{
  "vocab_size": 8192,
  "hidden_act": "gelu",
  "norm_eps": 1e-05,
  "optimizer": "adamw",
  "beta1": 0.95,
  "lr_head": 0.00392,
  "max_grad_norm": 1.0,
  "warmup_steps": 223,
  "schedule": "cos",
  "max_steps": 6115
}
Each number is 50 + 15 x the weight over its row's rms, rounded and kept within 0 to 99. Layers, rows and columns count from 0. The size before them is the row's rms in percent of the matrix's.

# v: layer 3 attention value, 256x256, rms 0.0567, rows 197-223, columns 128-255
# o: layer 3 attention output (transposed), 256x256, rms 0.0522, rows 197-223, columns 128-255
v197 074:49 43 68 37 67 51 49 54 36 38 61 46 51 40 61 39 47 49 36 36 62 64 30 26 58 71 28 50 73 41 61 42 53 62 49 61 26 37 28 76 52 50 56 60 59 43 65 45 35 43 47 55 55 51 77 33 63 56 65 34 54 61 59 45 44 31 53 98 47 41 39 27 40 48 42 50 40 46 35 57 60 46 58 48 72 61 63 41 57 48 43 47 48 53 29 56 11 51 42 60 49 26 46 73 74 65 43 34 40 60 62 59 22 39 99 28 40 52 45 48 65 49 44 59 62 57 51 77
o197 068:37 60 48 58 63 59 56 37 57 72 42 81 39 68 32 52 49 62 72 61 47 48 65 61 41 36 67 62 42 67 35 50 25 39 30 30 99 56 54 66 36 70 69 33 25 58 43 59 61 41 24 56 61 44 47 65 40 41 39 58 61 42 38 54 60 66 62 37 45 56 45 75 67 16 27 72 58 57 53 46 49 63 60 31 36 36 36 42 75 51 45 63 39 58 40 38 77 49 65 42 39 74 29 48 19 44 37 62 41 22 61 36 73 47 26 61 57 57 47 33 44 19 59 49 49 55 55 36
v198 063:60 45 46 49 05 49 15 62 72 48 50 68 35 66 67 60 33 46 59 61 55 56 74 45 51 25 42 44 45 63 39 36 43 55 43 57 74 66 56 20 46 37 57 46 41 65 63 47 37 70 46 20 39 19 28 39 76 36 66 68 30 52 59 77 50 35 56 50 39 55 55 52 57 58 70 63 73 27 50 58 68 44 47 44 24 53 73 53 47 49 55 69 57 50 44 41 63 70 51 47 52 58 27 71 59 73 49 34 44 38 35 61 46 46 26 69 77 51 56 56 36 38 50 33 47 45 27 42
o198 056:43 47 45 38 84 41 40 60 47 74 54 30 67 53 34 43 52 57 50 55 48 36 23 40 44 63 63 60 33 34 73 33 81 66 59 49 52 35 85 54 42 73 49 71 59 69 35 32 60 49 57 61 54 43 64 24 42 53 33 18 52 45 52 33 60 52 34 77 56 62 66 49 56 48 62 48 26 64 45 51 33 38 37 61 58 52 37 61 37 36 60 31 57 55 55 40 54 66 49 37 56 30 63 16 25 19 52 58 82 68 52 35 58 66 48 39 27 42 50 66 53 50 55 48 54 66 65 64
v199 082:56 51 67 81 66 54 54 47 68 43 62 60 37 38 61 47 37 19 59 88 48 55 21 44 78 33 56 55 60 45 60 39 47 36 62 28 64 71 41 74 61 42 60 59 60 66 47 48 41 50 58 61 66 55 82 84 46 44 36 29 39 39 50 70 63 32 76 52 54 46 53 58 53 52 69 47 52 39 55 06 73 49 62 41 26 58 42 61 56 54 43 33 54 53 73 53 47 69 66 67 72 44 36 24 29 49 57 53 52 59 58 47 34 56 69 00 34 35 65 56 51 73 61 32 35 57 21 55
o199 081:52 40 58 21 66 75 48 58 59 57 40 61 70 50 24 75 50 57 35 38 53 31 47 42 35 64 38 45 48 63 35 37 51 42 38 49 54 66 47 52 35 71 68 44 42 73 67 42 59 50 27 40 55 47 26 16 34 71 61 32 57 55 44 27 30 49 42 72 54 59 44 32 50 51 12 60 46 34 52 84 32 59 41 41 48 60 44 44 64 39 39 50 24 54 15 30 36 47 40 24 29 53 49 67 35 71 53 59 75 35 36 51 75 50 49 82 66 54 47 45 49 44 50 53 79 56 72 68
v200 066:46 70 56 59 47 46 42 30 56 44 33 56 47 76 50 55 47 65 56 18 28 53 33 58 41 50 51 42 61 72 47 20 40 78 48 56 54 40 62 76 61 66 45 57 74 42 19 47 44 49 42 36 50 42 66 61 52 48 22 38 59 54 39 63 58 65 46 59 50 54 63 99 47 50 53 46 55 39 52 77 35 49 35 64 45 54 45 45 44 50 66 36 71 42 56 77 56 53 54 70 35 12 75 53 38 47 53 80 61 55 62 37 57 54 54 71 48 51 54 35 49 26 47 50 58 46 62 55
o200 061:60 32 25 66 33 30 61 71 46 49 70 54 56 36 66 53 48 36 57 43 63 47 44 48 48 38 72 28 49 45 60 84 48 40 57 54 29 35 26 26 47 18 47 42 44 11 60 43 48 51 67 55 32 18 28 67 82 54 97 49 26 49 57 47 57 59 50 22 58 19 41 15 31 65 64 63 49 61 48 32 31 30 59 30 90 47 54 53 62 41 32 41 29 31 44 74 41 43 51 62 62 40 50 57 63 63 62 37 51 64 53 60 36 74 48 50 53 56 56 55 58 49 45 47 36 24 34 35
v201 067:55 48 77 29 74 55 29 54 60 48 40 69 55 34 56 46 46 45 39 44 45 54 20 27 36 39 61 46 66 76 52 58 72 55 66 53 41 56 48 47 61 21 43 42 66 30 51 48 21 42 57 49 51 41 50 60 69 74 21 22 40 45 48 43 62 37 39 54 59 67 81 74 57 40 60 38 32 54 42 62 22 62 36 52 34 27 47 41 51 68 55 22 56 35 46 61 99 46 71 48 69 65 53 47 16 70 71 61 52 43 57 56 47 56 74 66 68 46 54 37 43 27 42 58 54 73 37 70
o201 060:56 76 46 77 13 55 66 71 42 59 73 57 54 35 37 51 31 54 64 41 55 43 63 69 67 54 61 28 55 49 51 46 36 62 56 44 55 45 43 30 43 67 54 49 25 37 57 65 69 16 42 57 58 49 58 57 41 41 76 70 60 29 49 22 27 58 36 33 42 04 30 21 63 66 48 40 63 53 70 54 43 41 51 51 76 82 41 60 43 16 50 63 53 64 55 48 25 36 36 44 23 32 53 50 53 31 54 48 44 57 62 54 53 54 41 80 40 65 43 62 34 64 70 51 39 33 41 28
v202 079:35 45 48 69 38 51 49 47 05 46 56 20 56 59 51 66 33 59 33 44 47 49 53 67 46 28 96 47 63 65 54 58 47 60 53 48 43 45 39 72 55 39 53 43 60 46 52 47 45 42 71 00 50 40 52 65 57 47 52 41 47 79 44 36 65 58 37 42 45 63 64 65 51 54 44 32 53 47 41 46 43 55 35 49 71 47 55 47 60 43 60 50 59 59 53 38 99 46 70 47 52 22 64 11 35 68 53 62 55 38 44 46 61 68 14 46 14 58 57 45 63 21 38 42 58 53 59 64
o202 076:68 27 49 60 55 32 49 61 60 38 35 54 47 44 62 24 57 42 82 33 51 37 50 42 49 49 35 66 42 50 29 43 44 72 51 52 45 47 40 31 65 51 47 65 27 36 66 72 45 40 31 75 35 54 21 66 67 54 79 47 58 23 51 48 40 28 37 35 58 33 36 19 52 65 57 56 53 66 77 71 35 55 55 42 44 51 53 51 65 36 49 56 38 32 45 77 15 58 58 43 44 42 49 65 72 50 71 39 54 72 45 53 56 44 56 79 47 67 28 78 56 47 43 23 46 40 52 35
v203 073:41 33 38 29 24 89 35 52 34 56 50 68 46 56 45 59 38 32 47 52 46 40 58 57 64 55 54 55 17 42 68 80 53 55 33 37 40 37 47 24 46 99 66 32 58 65 20 51 57 65 33 81 57 49 60 72 22 54 77 67 64 52 57 52 59 60 57 69 45 45 50 47 46 68 51 52 72 43 16 34 47 59 13 68 54 65 63 62 41 65 61 60 65 46 33 36 17 60 50 52 38 61 69 45 66 72 47 65 55 43 26 37 42 39 25 77 48 52 51 47 27 52 41 30 55 46 62 41
o203 063:60 33 45 66 86 20 43 44 65 38 33 24 61 51 59 49 64 47 61 64 36 39 50 45 59 36 59 61 67 76 56 29 63 66 79 42 44 63 73 73 44 40 42 62 81 40 55 46 48 42 62 27 46 47 30 34 64 68 33 30 28 53 44 42 56 34 38 56 63 45 57 37 63 76 47 34 35 61 42 41 58 43 49 45 31 27 39 59 54 56 49 52 47 33 51 46 70 57 43 55 61 39 61 72 51 47 58 38 59 47 60 44 45 65 75 76 27 58 51 58 50 49 49 43 44 42 57 68
v204 071:49 52 81 40 20 40 56 48 50 62 31 45 53 53 52 60 50 40 44 61 60 74 42 49 77 55 65 41 48 71 65 41 62 46 59 51 46 83 35 37 43 30 61 42 49 44 23 40 43 57 62 39 33 60 31 63 33 54 68 59 51 53 50 34 58 93 79 40 47 71 32 64 59 78 50 30 47 39 49 32 84 53 78 32 38 31 65 57 39 62 46 42 72 32 60 32 63 68 53 57 41 34 40 16 48 28 61 60 44 45 55 51 34 56 33 48 67 32 64 41 41 48 49 16 27 60 21 35
o204 066:46 28 64 42 56 47 44 57 62 52 61 49 58 47 61 40 52 41 64 49 48 02 47 39 46 49 37 81 39 51 42 54 58 73 46 59 62 38 61 51 57 67 37 44 33 66 72 52 59 17 47 47 73 51 57 26 33 56 50 30 54 39 44 44 33 13 46 63 65 55 73 31 70 33 35 44 30 43 71 59 15 50 20 58 42 65 34 41 47 34 44 38 22 37 48 50 36 48 52 22 59 39 72 47 33 62 50 61 63 64 34 44 67 68 60 39 44 51 41 48 45 56 57 52 63 54 61 79
v205 082:55 42 45 57 35 25 31 56 70 43 41 64 46 74 69 48 45 52 51 66 63 54 83 58 25 52 33 38 74 64 49 46 50 46 35 65 59 46 62 12 43 61 48 33 44 65 34 69 77 43 28 47 39 57 33 29 87 56 54 99 45 42 63 52 41 62 58 46 48 47 36 00 26 61 41 69 37 43 48 75 42 50 55 39 47 54 54 67 53 40 50 54 38 63 44 54 08 56 30 49 38 75 42 62 63 47 52 62 54 55 55 38 56 55 15 74 70 55 44 75 22 42 47 47 58 38 44 43
o205 078:28 69 39 25 64 53 55 45 43 53 38 22 56 54 48 40 54 35 34 40 41 53 52 54 61 34 46 58 23 29 70 60 50 65 69 54 34 61 59 61 43 44 38 44 58 56 30 43 47 72 73 46 45 49 64 43 42 41 22 27 64 54 49 48 66 46 42 67 63 57 66 93 43 49 55 36 57 31 40 38 77 41 66 78 54 56 50 38 38 69 73 33 71 56 68 44 72 46 68 61 79 47 57 31 58 31 59 39 54 38 46 45 48 54 73 39 30 31 52 32 66 72 55 64 32 78 62 81
v206 074:54 56 12 49 66 37 56 56 49 59 38 41 45 55 57 53 55 46 63 72 50 31 63 57 75 53 51 39 53 49 82 33 30 52 42 41 69 67 31 27 52 34 59 59 10 40 46 59 68 48 71 37 64 66 49 40 40 47 61 72 36 61 56 47 53 43 68 28 42 40 62 36 26 53 56 70 42 54 89 57 79 46 72 64 31 48 83 56 44 33 28 47 42 45 70 51 45 80 45 53 55 87 48 51 67 43 44 44 56 37 27 40 61 70 27 47 51 25 53 66 41 66 59 29 57 54 19 36
o206 069:43 46 68 44 36 66 54 50 37 35 65 26 58 31 41 62 60 57 33 57 52 66 18 32 30 65 48 66 38 28 45 50 63 36 62 61 44 53 69 54 52 52 37 50 68 82 35 29 30 64 57 51 49 29 45 36 46 48 56 35 48 52 50 59 55 50 34 81 62 69 68 51 44 57 42 53 50 51 26 49 27 50 49 51 54 24 47 51 49 66 47 29 36 31 70 36 40 52 69 37 60 15 54 47 45 67 58 77 58 35 60 49 40 35 71 45 56 38 62 43 54 52 47 44 33 46 68 56
v207 073:56 52 00 68 84 22 58 57 62 63 47 54 55 47 61 32 63 74 52 73 43 26 75 48 67 53 31 40 43 23 72 63 53 42 38 39 67 45 55 49 55 26 53 69 33 55 57 67 61 50 75 57 57 59 45 16 34 32 34 64 46 15 60 57 46 31 68 26 50 35 53 36 51 36 56 54 34 52 98 49 73 36 56 66 39 47 46 44 60 49 50 63 35 52 65 50 37 61 64 47 61 71 38 63 66 50 59 14 38 56 59 47 52 26 66 15 53 58 50 66 41 66 56 55 32 52 50 32
o207 067:47 78 94 24 37 88 54 40 42 50 74 42 47 45 32 49 37 48 20 62 57 87 19 46 23 65 41 57 49 58 46 43 57 43 71 65 48 66 46 61 38 63 54 34 55 62 46 22 37 51 50 42 48 68 73 41 43 56 41 48 50 79 42 54 54 54 62 63 50 85 46 68 39 39 39 62 53 39 22 46 55 33 57 48 52 36 57 31 33 66 54 50 76 57 34 17 53 45 40 51 40 60 42 39 34 43 14 72 51 20 37 63 48 32 42 26 43 40 56 44 62 59 57 67 64 72 48 56
v208 074:55 47 52 57 46 47 43 38 62 39 49 48 39 43 44 44 39 46 54 73 53 33 28 43 54 68 60 35 50 52 59 52 49 67 46 39 36 53 50 40 53 43 61 48 39 51 59 45 42 57 43 65 45 65 52 80 57 56 72 26 43 55 52 67 64 23 79 73 50 44 56 57 35 57 56 63 52 28 39 53 87 55 76 53 31 62 42 55 44 47 56 40 58 50 54 39 42 60 00 70 26 18 51 56 47 78 48 69 60 44 58 42 49 43 54 54 32 44 54 61 50 35 64 29 94 45 34 34
o208 061:46 31 51 51 71 72 70 58 61 53 48 67 73 45 19 78 56 40 42 33 42 23 54 59 54 48 57 73 48 45 35 56 23 34 50 54 68 58 56 56 34 55 39 50 62 51 27 46 70 51 50 43 74 30 50 40 45 44 48 53 23 49 38 41 43 65 29 58 66 66 58 48 27 45 27 67 58 78 76 54 18 55 46 42 55 47 57 54 59 48 14 39 22 46 54 65 48 48 96 29 48 60 36 68 43 61 58 73 54 45 78 33 51 55 49 68 87 52 52 40 46 58 57 48 36 52 53 76
v209 087:44 57 60 93 65 47 45 52 34 42 45 43 50 50 57 57 61 72 41 40 58 64 48 66 31 56 63 25 70 56 48 39 58 56 54 52 57 60 63 77 40 72 36 35 56 45 23 55 72 51 26 70 70 38 72 58 66 53 44 28 47 63 65 50 57 59 49 67 47 51 31 00 37 44 37 61 47 49 49 55 37 61 27 51 75 28 44 55 45 44 59 50 56 57 34 53 44 35 35 36 25 11 54 59 64 21 55 51 58 56 78 47 56 19 11 51 51 66 54 26 46 69 44 41 45 47 79 56
o209 085:47 32 27 23 68 30 50 42 51 49 40 49 39 92 53 49 74 29 45 43 35 46 82 48 56 28 42 62 18 47 50 72 35 32 57 45 26 57 50 59 54 58 66 52 49 53 61 45 39 67 69 44 37 56 35 41 67 56 47 48 56 77 56 51 67 57 65 42 58 50 48 99 41 75 64 52 57 49 36 41 73 44 79 51 30 58 41 19 64 76 58 43 58 43 46 68 46 58 53 63 65 80 50 40 44 48 49 13 50 57 30 51 39 75 89 41 31 37 47 34 65 41 57 37 67 40 36 59
v210 071:53 31 66 43 54 43 63 42 17 35 57 55 52 58 55 53 63 91 47 30 50 38 52 48 47 51 68 54 44 54 30 64 52 47 56 74 36 33 55 70 46 70 38 51 48 58 82 52 62 52 20 36 53 33 36 30 75 57 47 50 52 43 43 46 64 38 23 62 47 59 54 47 60 47 22 39 34 46 30 58 36 49 35 29 91 45 49 36 62 47 51 71 33 56 37 58 22 50 40 61 39 44 58 28 54 46 46 41 47 57 60 51 51 36 48 37 33 65 31 49 41 33 50 69 68 48 95 64
o210 069:50 54 55 65 64 43 48 37 62 65 49 48 36 46 41 30 44 30 53 55 41 70 63 70 54 45 52 50 60 53 51 40 32 52 45 44 49 52 22 48 55 52 49 47 47 17 52 59 49 49 57 68 43 59 49 88 77 31 44 73 59 63 63 61 57 63 47 24 42 39 27 82 56 57 67 55 73 64 68 51 77 66 63 48 58 50 48 53 52 47 58 58 71 55 49 66 86 48 63 59 62 70 24 59 65 34 40 27 39 40 56 58 38 43 32 70 24 63 42 52 66 34 33 25 44 62 35 25
v211 079:48 53 44 57 46 68 54 55 09 53 61 13 48 48 14 52 39 52 26 33 47 48 59 49 81 63 73 50 18 62 45 70 44 51 54 41 52 41 36 65 47 61 57 37 64 33 71 57 77 59 66 24 47 50 42 50 23 49 73 34 51 69 41 75 66 65 34 31 61 54 56 65 50 51 42 56 53 68 00 16 53 35 70 50 68 54 20 46 54 53 49 62 56 42 47 40 99 35 48 53 53 41 67 20 34 65 47 46 39 22 31 46 62 58 31 40 37 24 52 53 35 51 47 44 55 53 61 51
o211 077:69 32 67 63 41 32 53 30 64 26 28 63 39 45 69 34 51 53 92 64 62 33 45 45 58 47 44 61 75 39 23 32 42 59 31 48 62 42 38 25 70 20 26 67 41 43 45 47 31 43 37 70 39 83 30 69 52 42 59 50 66 25 56 41 41 41 51 47 54 49 50 33 75 53 55 40 43 50 99 83 42 75 47 55 27 45 79 59 58 44 43 59 34 47 48 66 16 51 64 52 55 48 51 60 95 55 61 62 43 66 54 55 45 35 50 64 66 68 49 82 46 52 25 46 46 57 50 35
v212 089:58 52 32 58 48 53 37 58 67 51 58 56 44 67 47 46 22 56 38 45 47 70 74 35 42 66 23 44 79 32 73 44 49 61 54 54 65 52 30 62 47 57 34 41 57 29 39 62 69 57 53 48 42 53 42 95 24 46 19 59 55 78 34 62 46 90 49 56 52 45 58 78 59 50 53 51 56 55 36 69 55 41 76 40 53 62 53 47 57 66 36 53 67 49 50 68 53 53 66 42 37 16 53 62 34 63 67 54 45 41 55 59 43 84 41 67 46 45 40 72 43 41 25 59 48 48 48 28
o212 080:48 63 51 61 37 49 61 67 41 62 43 61 44 59 65 33 52 69 75 39 88 38 40 51 41 23 78 59 20 44 58 61 41 59 37 43 64 45 50 17 47 43 52 43 32 43 48 43 44 42 65 52 40 16 51 45 58 49 72 43 45 20 63 34 41 34 68 46 48 34 51 40 32 17 55 44 50 64 46 30 51 29 37 58 63 37 52 57 56 53 36 41 21 50 50 49 56 45 62 71 65 57 50 33 38 51 55 57 34 76 41 50 53 46 42 35 72 45 35 47 54 45 87 54 38 55 63 44
v213 073:52 59 41 54 60 16 53 62 26 52 54 60 45 69 44 56 42 60 55 27 51 38 60 46 55 54 35 51 67 57 19 40 41 38 31 80 55 44 36 44 42 59 42 58 59 25 84 53 49 37 48 33 31 56 74 14 79 61 43 70 57 55 61 53 45 49 23 33 45 56 47 20 54 44 43 58 44 63 65 58 25 52 25 55 55 41 83 43 51 30 70 48 40 52 40 52 71 43 59 60 77 72 55 69 43 37 51 48 47 58 68 63 55 38 73 65 65 66 40 49 52 42 35 53 58 40 61 27
o213 065:46 61 47 53 35 61 44 25 49 54 73 33 46 47 64 21 26 58 52 79 47 72 50 63 36 54 57 27 54 55 54 43 66 54 46 47 45 37 47 46 53 43 67 33 35 39 39 43 45 59 59 59 57 54 49 65 45 27 44 63 66 62 47 60 54 57 63 50 46 46 66 73 56 60 56 50 56 25 50 52 63 43 69 54 72 58 48 32 55 43 67 69 74 50 66 50 39 51 46 56 38 44 46 24 62 27 24 46 49 30 49 53 54 34 28 15 39 55 73 53 45 64 40 67 16 80 47 33
v214 060:48 50 94 64 47 42 61 38 55 49 32 55 27 46 61 58 59 40 45 57 60 69 43 40 70 49 82 71 50 67 73 31 43 54 72 69 80 59 64 44 64 39 48 34 46 32 70 55 68 58 26 60 49 52 75 82 32 51 53 34 15 51 33 48 59 14 62 55 50 65 61 23 59 55 55 51 61 32 42 43 40 74 71 52 46 37 23 55 59 52 41 42 73 48 37 60 44 50 18 54 66 08 27 59 57 65 26 49 67 73 66 68 46 61 66 71 56 50 46 43 61 57 55 26 68 51 34 33
o214 046:62 33 50 35 80 59 52 47 32 68 40 61 57 62 29 57 44 51 68 50 44 41 47 49 53 36 53 45 37 30 38 56 38 42 40 46 46 74 63 52 45 87 57 53 48 75 42 63 41 25 40 46 70 24 41 25 73 57 84 65 67 40 55 33 41 69 63 52 59 26 17 62 50 40 44 67 69 73 44 58 52 68 39 51 40 59 65 60 49 31 26 46 26 44 62 39 37 59 46 31 57 69 60 40 10 45 85 52 37 40 37 51 42 64 36 32 59 41 42 65 51 10 70 33 42 50 58 53
v215 076:49 61 66 73 24 20 59 42 38 49 61 46 46 65 51 52 44 56 36 62 56 55 31 55 58 77 35 38 65 50 82 68 82 59 35 62 64 53 34 57 59 58 75 56 58 33 41 54 55 54 41 50 29 52 61 80 42 42 63 50 45 48 42 61 40 61 65 66 53 61 44 66 41 66 51 48 49 46 48 36 48 42 23 40 36 39 32 48 51 49 33 41 70 47 83 55 53 19 78 36 27 47 38 00 29 55 59 77 47 46 69 37 35 98 38 48 44 32 53 46 39 65 50 51 17 54 79 47
o215 070:56 23 61 24 49 73 60 58 66 31 41 54 44 55 62 30 45 48 46 21 52 27 51 54 41 10 40 60 45 45 34 52 36 69 73 44 28 53 32 40 36 45 48 22 30 46 67 66 72 40 54 40 66 45 32 37 39 62 66 43 69 51 51 52 41 31 61 47 63 12 54 15 47 48 41 56 46 32 58 81 39 50 55 59 78 63 70 27 57 58 58 43 22 47 26 70 28 75 43 67 62 48 54 59 40 54 45 36 58 62 30 65 62 40 56 31 49 65 47 34 64 72 41 61 53 43 35 78
v216 074:45 38 17 37 85 36 43 49 30 45 46 36 60 15 41 41 60 85 36 57 53 32 50 54 88 42 55 65 40 49 62 67 51 37 64 43 41 29 29 79 43 35 44 35 47 54 51 39 64 34 56 64 53 61 38 30 23 54 56 61 62 61 47 45 26 52 30 58 44 50 35 14 54 39 34 41 40 73 34 67 45 43 45 33 64 46 66 47 49 33 47 74 29 60 25 49 41 53 64 56 77 50 47 51 50 50 52 26 41 53 50 42 54 49 34 00 28 37 50 54 59 57 53 60 44 57 34 61
o216 070:35 61 80 50 50 63 46 31 59 56 49 65 30 56 55 39 46 43 58 64 60 68 45 40 33 66 42 66 79 80 31 31 46 53 48 40 75 58 59 61 52 63 71 65 28 57 66 61 29 59 24 57 47 77 52 66 55 31 28 55 62 31 35 64 49 44 59 51 42 64 44 79 66 29 49 47 72 38 68 51 71 57 63 50 19 36 50 36 56 74 56 64 73 62 50 28 59 42 69 36 30 62 35 60 57 71 47 65 37 24 47 55 46 30 49 90 33 62 30 63 48 23 60 38 72 58 73 20
v217 078:63 40 51 48 11 47 53 51 35 74 36 61 49 39 68 53 57 68 48 47 58 49 53 64 48 79 64 74 30 47 55 63 48 45 45 79 13 46 39 34 67 38 38 54 56 58 66 45 00 55 30 53 02 48 44 54 50 53 26 67 45 47 50 24 34 19 54 38 48 68 64 67 44 43 43 68 54 42 51 52 92 30 45 48 47 44 52 44 55 38 53 91 41 40 69 51 42 30 36 46 35 48 34 58 76 69 40 36 46 56 47 53 32 46 50 69 50 55 29 50 19 31 50 65 46 39 87 33
o217 078:39 51 64 56 80 62 49 57 67 57 65 53 53 35 37 36 36 60 45 57 49 47 40 49 43 44 53 52 69 70 56 53 64 73 58 54 85 49 50 65 34 86 62 36 44 34 49 54 69 23 54 48 88 47 57 49 75 60 72 66 41 65 43 65 51 41 32 62 51 60 48 60 72 50 57 48 50 80 47 49 39 52 50 45 76 41 53 51 33 43 51 29 68 61 35 50 67 65 57 55 31 48 33 61 17 28 37 59 63 39 65 42 39 38 30 21 23 56 34 69 69 60 51 61 45 68 52 64
v218 071:52 67 50 67 49 53 27 65 46 50 44 68 49 78 59 58 61 56 56 36 38 79 54 58 47 54 53 50 29 51 42 72 46 72 65 75 66 56 57 48 48 53 40 47 54 69 50 37 23 60 22 60 49 02 50 49 78 43 31 46 26 52 42 23 55 45 34 91 50 63 48 83 62 46 45 39 59 55 36 69 37 58 06 49 43 29 62 56 45 58 47 51 47 40 42 52 74 26 17 48 54 60 30 71 46 49 65 52 42 50 51 56 41 17 49 60 51 76 36 24 54 34 42 59 50 42 57 54
o218 062:43 28 52 64 57 26 52 43 43 75 56 41 32 66 48 44 51 57 48 63 46 37 57 61 45 37 66 32 56 52 59 51 86 48 54 58 43 41 67 52 48 66 86 45 46 31 68 45 71 17 52 50 61 49 52 65 56 53 60 77 79 39 51 43 64 67 71 30 33 21 43 55 60 45 71 43 43 66 37 44 58 47 56 50 65 53 42 45 15 42 71 52 78 67 62 58 21 72 43 54 40 40 54 31 07 09 36 22 41 71 50 60 38 77 40 50 36 54 40 55 55 49 63 36 65 39 53 55
v219 077:53 52 25 17 53 52 35 49 72 69 37 60 49 40 73 45 68 35 53 65 33 58 51 51 65 45 35 62 42 44 53 59 54 40 57 72 48 54 40 30 42 41 50 67 38 57 57 43 10 45 55 69 57 40 43 50 41 64 17 55 41 29 56 28 27 19 57 55 48 53 80 44 43 45 76 45 51 44 89 56 51 65 24 70 29 61 70 63 56 63 46 43 22 50 62 59 10 49 47 33 90 99 40 65 56 79 58 36 42 64 42 53 38 76 76 51 49 61 37 55 33 59 52 56 37 53 19 53
o219 073:30 65 76 67 59 68 48 52 40 58 68 43 66 19 34 52 24 76 36 53 57 47 28 47 46 73 51 49 79 77 65 37 70 51 57 39 70 57 75 73 27 85 58 43 59 60 43 57 69 33 43 43 73 60 77 46 51 53 52 59 57 68 39 51 33 52 40 83 42 42 35 56 61 45 33 50 53 52 12 39 69 41 48 43 70 36 39 61 21 49 52 64 71 73 49 20 68 63 37 52 08 09 43 71 30 44 46 72 51 27 51 53 55 25 30 67 45 53 45 59 44 45 67 60 60 54 71 56
v220 065:44 51 35 60 74 55 40 57 10 49 30 62 54 50 45 46 33 52 40 24 37 24 44 50 54 41 50 45 24 68 60 80 47 56 64 57 30 43 47 63 52 38 53 23 47 20 55 46 82 54 81 74 54 55 63 38 45 56 54 56 50 64 45 63 55 19 74 54 50 55 59 33 48 62 43 52 19 50 15 43 44 59 46 54 53 40 39 49 73 51 59 64 50 50 45 65 88 73 56 58 50 16 73 62 59 57 28 69 71 56 58 62 54 77 47 31 23 27 34 30 28 20 55 34 44 53 39 51
o220 058:71 43 67 63 51 51 61 49 35 41 60 41 46 56 43 55 50 43 85 73 64 60 44 35 46 57 72 71 76 33 35 34 32 52 68 51 61 59 37 26 66 51 34 75 41 45 40 56 29 53 38 50 43 52 09 51 73 46 67 57 44 39 56 56 46 59 21 22 61 60 35 53 62 61 49 34 77 70 81 90 71 52 70 32 44 50 65 63 52 46 18 39 50 33 46 43 33 43 52 28 40 50 50 49 69 75 75 49 49 50 49 37 24 19 36 74 58 64 21 90 56 47 52 26 53 53 56 23
v221 075:57 51 77 38 25 40 49 51 96 36 53 63 45 50 51 48 57 26 70 69 51 60 34 48 30 51 31 28 77 45 51 32 64 53 52 24 69 65 56 41 58 50 45 67 55 56 16 53 61 44 38 76 51 51 53 74 24 43 48 33 56 45 51 69 52 42 71 75 49 49 55 61 48 37 59 51 56 34 52 22 64 60 63 56 11 56 47 61 51 70 34 46 62 36 72 74 24 52 50 30 42 52 46 50 61 38 49 69 49 47 61 46 47 72 60 68 61 63 70 50 39 61 51 42 36 43 34 53
o221 073:40 62 18 34 65 69 45 66 47 55 53 56 63 48 49 78 53 50 20 37 51 41 60 47 42 42 54 47 17 42 73 74 43 32 52 56 34 49 64 60 46 50 57 40 73 67 52 44 62 66 62 32 53 31 61 16 49 64 25 51 31 51 55 34 56 56 48 53 58 54 55 38 28 42 37 59 36 43 27 57 54 30 21 45 63 61 33 50 42 52 49 35 31 53 35 20 73 54 35 60 69 55 57 48 25 52 39 44 66 70 47 50 52 61 58 43 65 24 51 29 52 50 48 75 65 51 43 77
v222 070:47 66 99 30 52 76 40 50 56 57 41 61 56 43 38 60 46 42 46 59 68 68 35 39 55 23 56 59 60 48 53 34 55 48 72 55 37 66 45 69 51 44 51 55 50 35 00 35 50 63 62 28 46 49 57 55 49 55 57 27 55 56 36 59 57 55 46 67 50 48 31 81 60 52 40 31 45 53 53 55 57 48 62 36 61 50 51 56 49 49 45 65 69 62 30 27 62 72 78 58 30 39 65 23 62 03 56 30 56 56 39 55 55 25 39 36 29 47 71 38 69 53 20 55 30 49 22 56
o222 061:57 17 40 52 45 33 48 49 66 54 55 62 50 50 62 40 52 36 73 45 53 44 52 52 54 63 25 61 35 52 33 53 58 47 32 50 71 23 52 48 62 58 71 73 17 76 98 58 58 28 17 51 55 53 61 46 35 67 51 38 49 32 48 27 51 45 52 16 48 45 47 24 61 32 49 50 34 51 60 41 21 59 11 51 40 57 38 51 64 36 45 55 26 34 47 56 49 32 41 24 65 51 50 41 37 72 42 45 45 66 49 45 64 77 51 63 44 47 33 34 37 36 58 30 94 43 43 38
v223 078:44 36 16 63 67 36 49 50 22 42 48 75 43 44 70 47 41 47 32 71 57 64 63 48 72 46 28 62 51 32 88 75 49 56 62 51 77 57 23 59 53 67 56 41 33 56 48 58 80 39 45 44 46 48 51 63 21 45 51 85 54 65 32 65 29 37 47 74 46 35 41 30 56 51 35 47 64 60 26 29 86 47 61 46 60 39 59 52 45 38 31 63 64 39 34 39 04 54 70 72 52 66 49 56 57 46 25 56 55 71 34 55 46 55 38 01 49 37 52 49 68 67 67 40 27 46 21 39
o223 079:37 53 72 27 79 66 38 42 49 61 31 31 34 54 53 49 54 60 65 77 57 60 41 31 11 36 68 50 42 68 41 14 66 45 47 57 62 72 69 66 49 56 75 45 55 66 50 47 22 64 24 43 48 46 37 14 62 47 44 39 58 26 43 53 55 50 52 58 55 74 56 55 58 31 41 50 48 35 54 74 36 68 57 46 20 38 53 34 62 65 68 46 47 55 51 28 80 65 56 33 61 54 37 46 18 50 53 56 48 13 57 41 50 58 49 56 40 43 48 53 52 21 40 59 66 71 96 61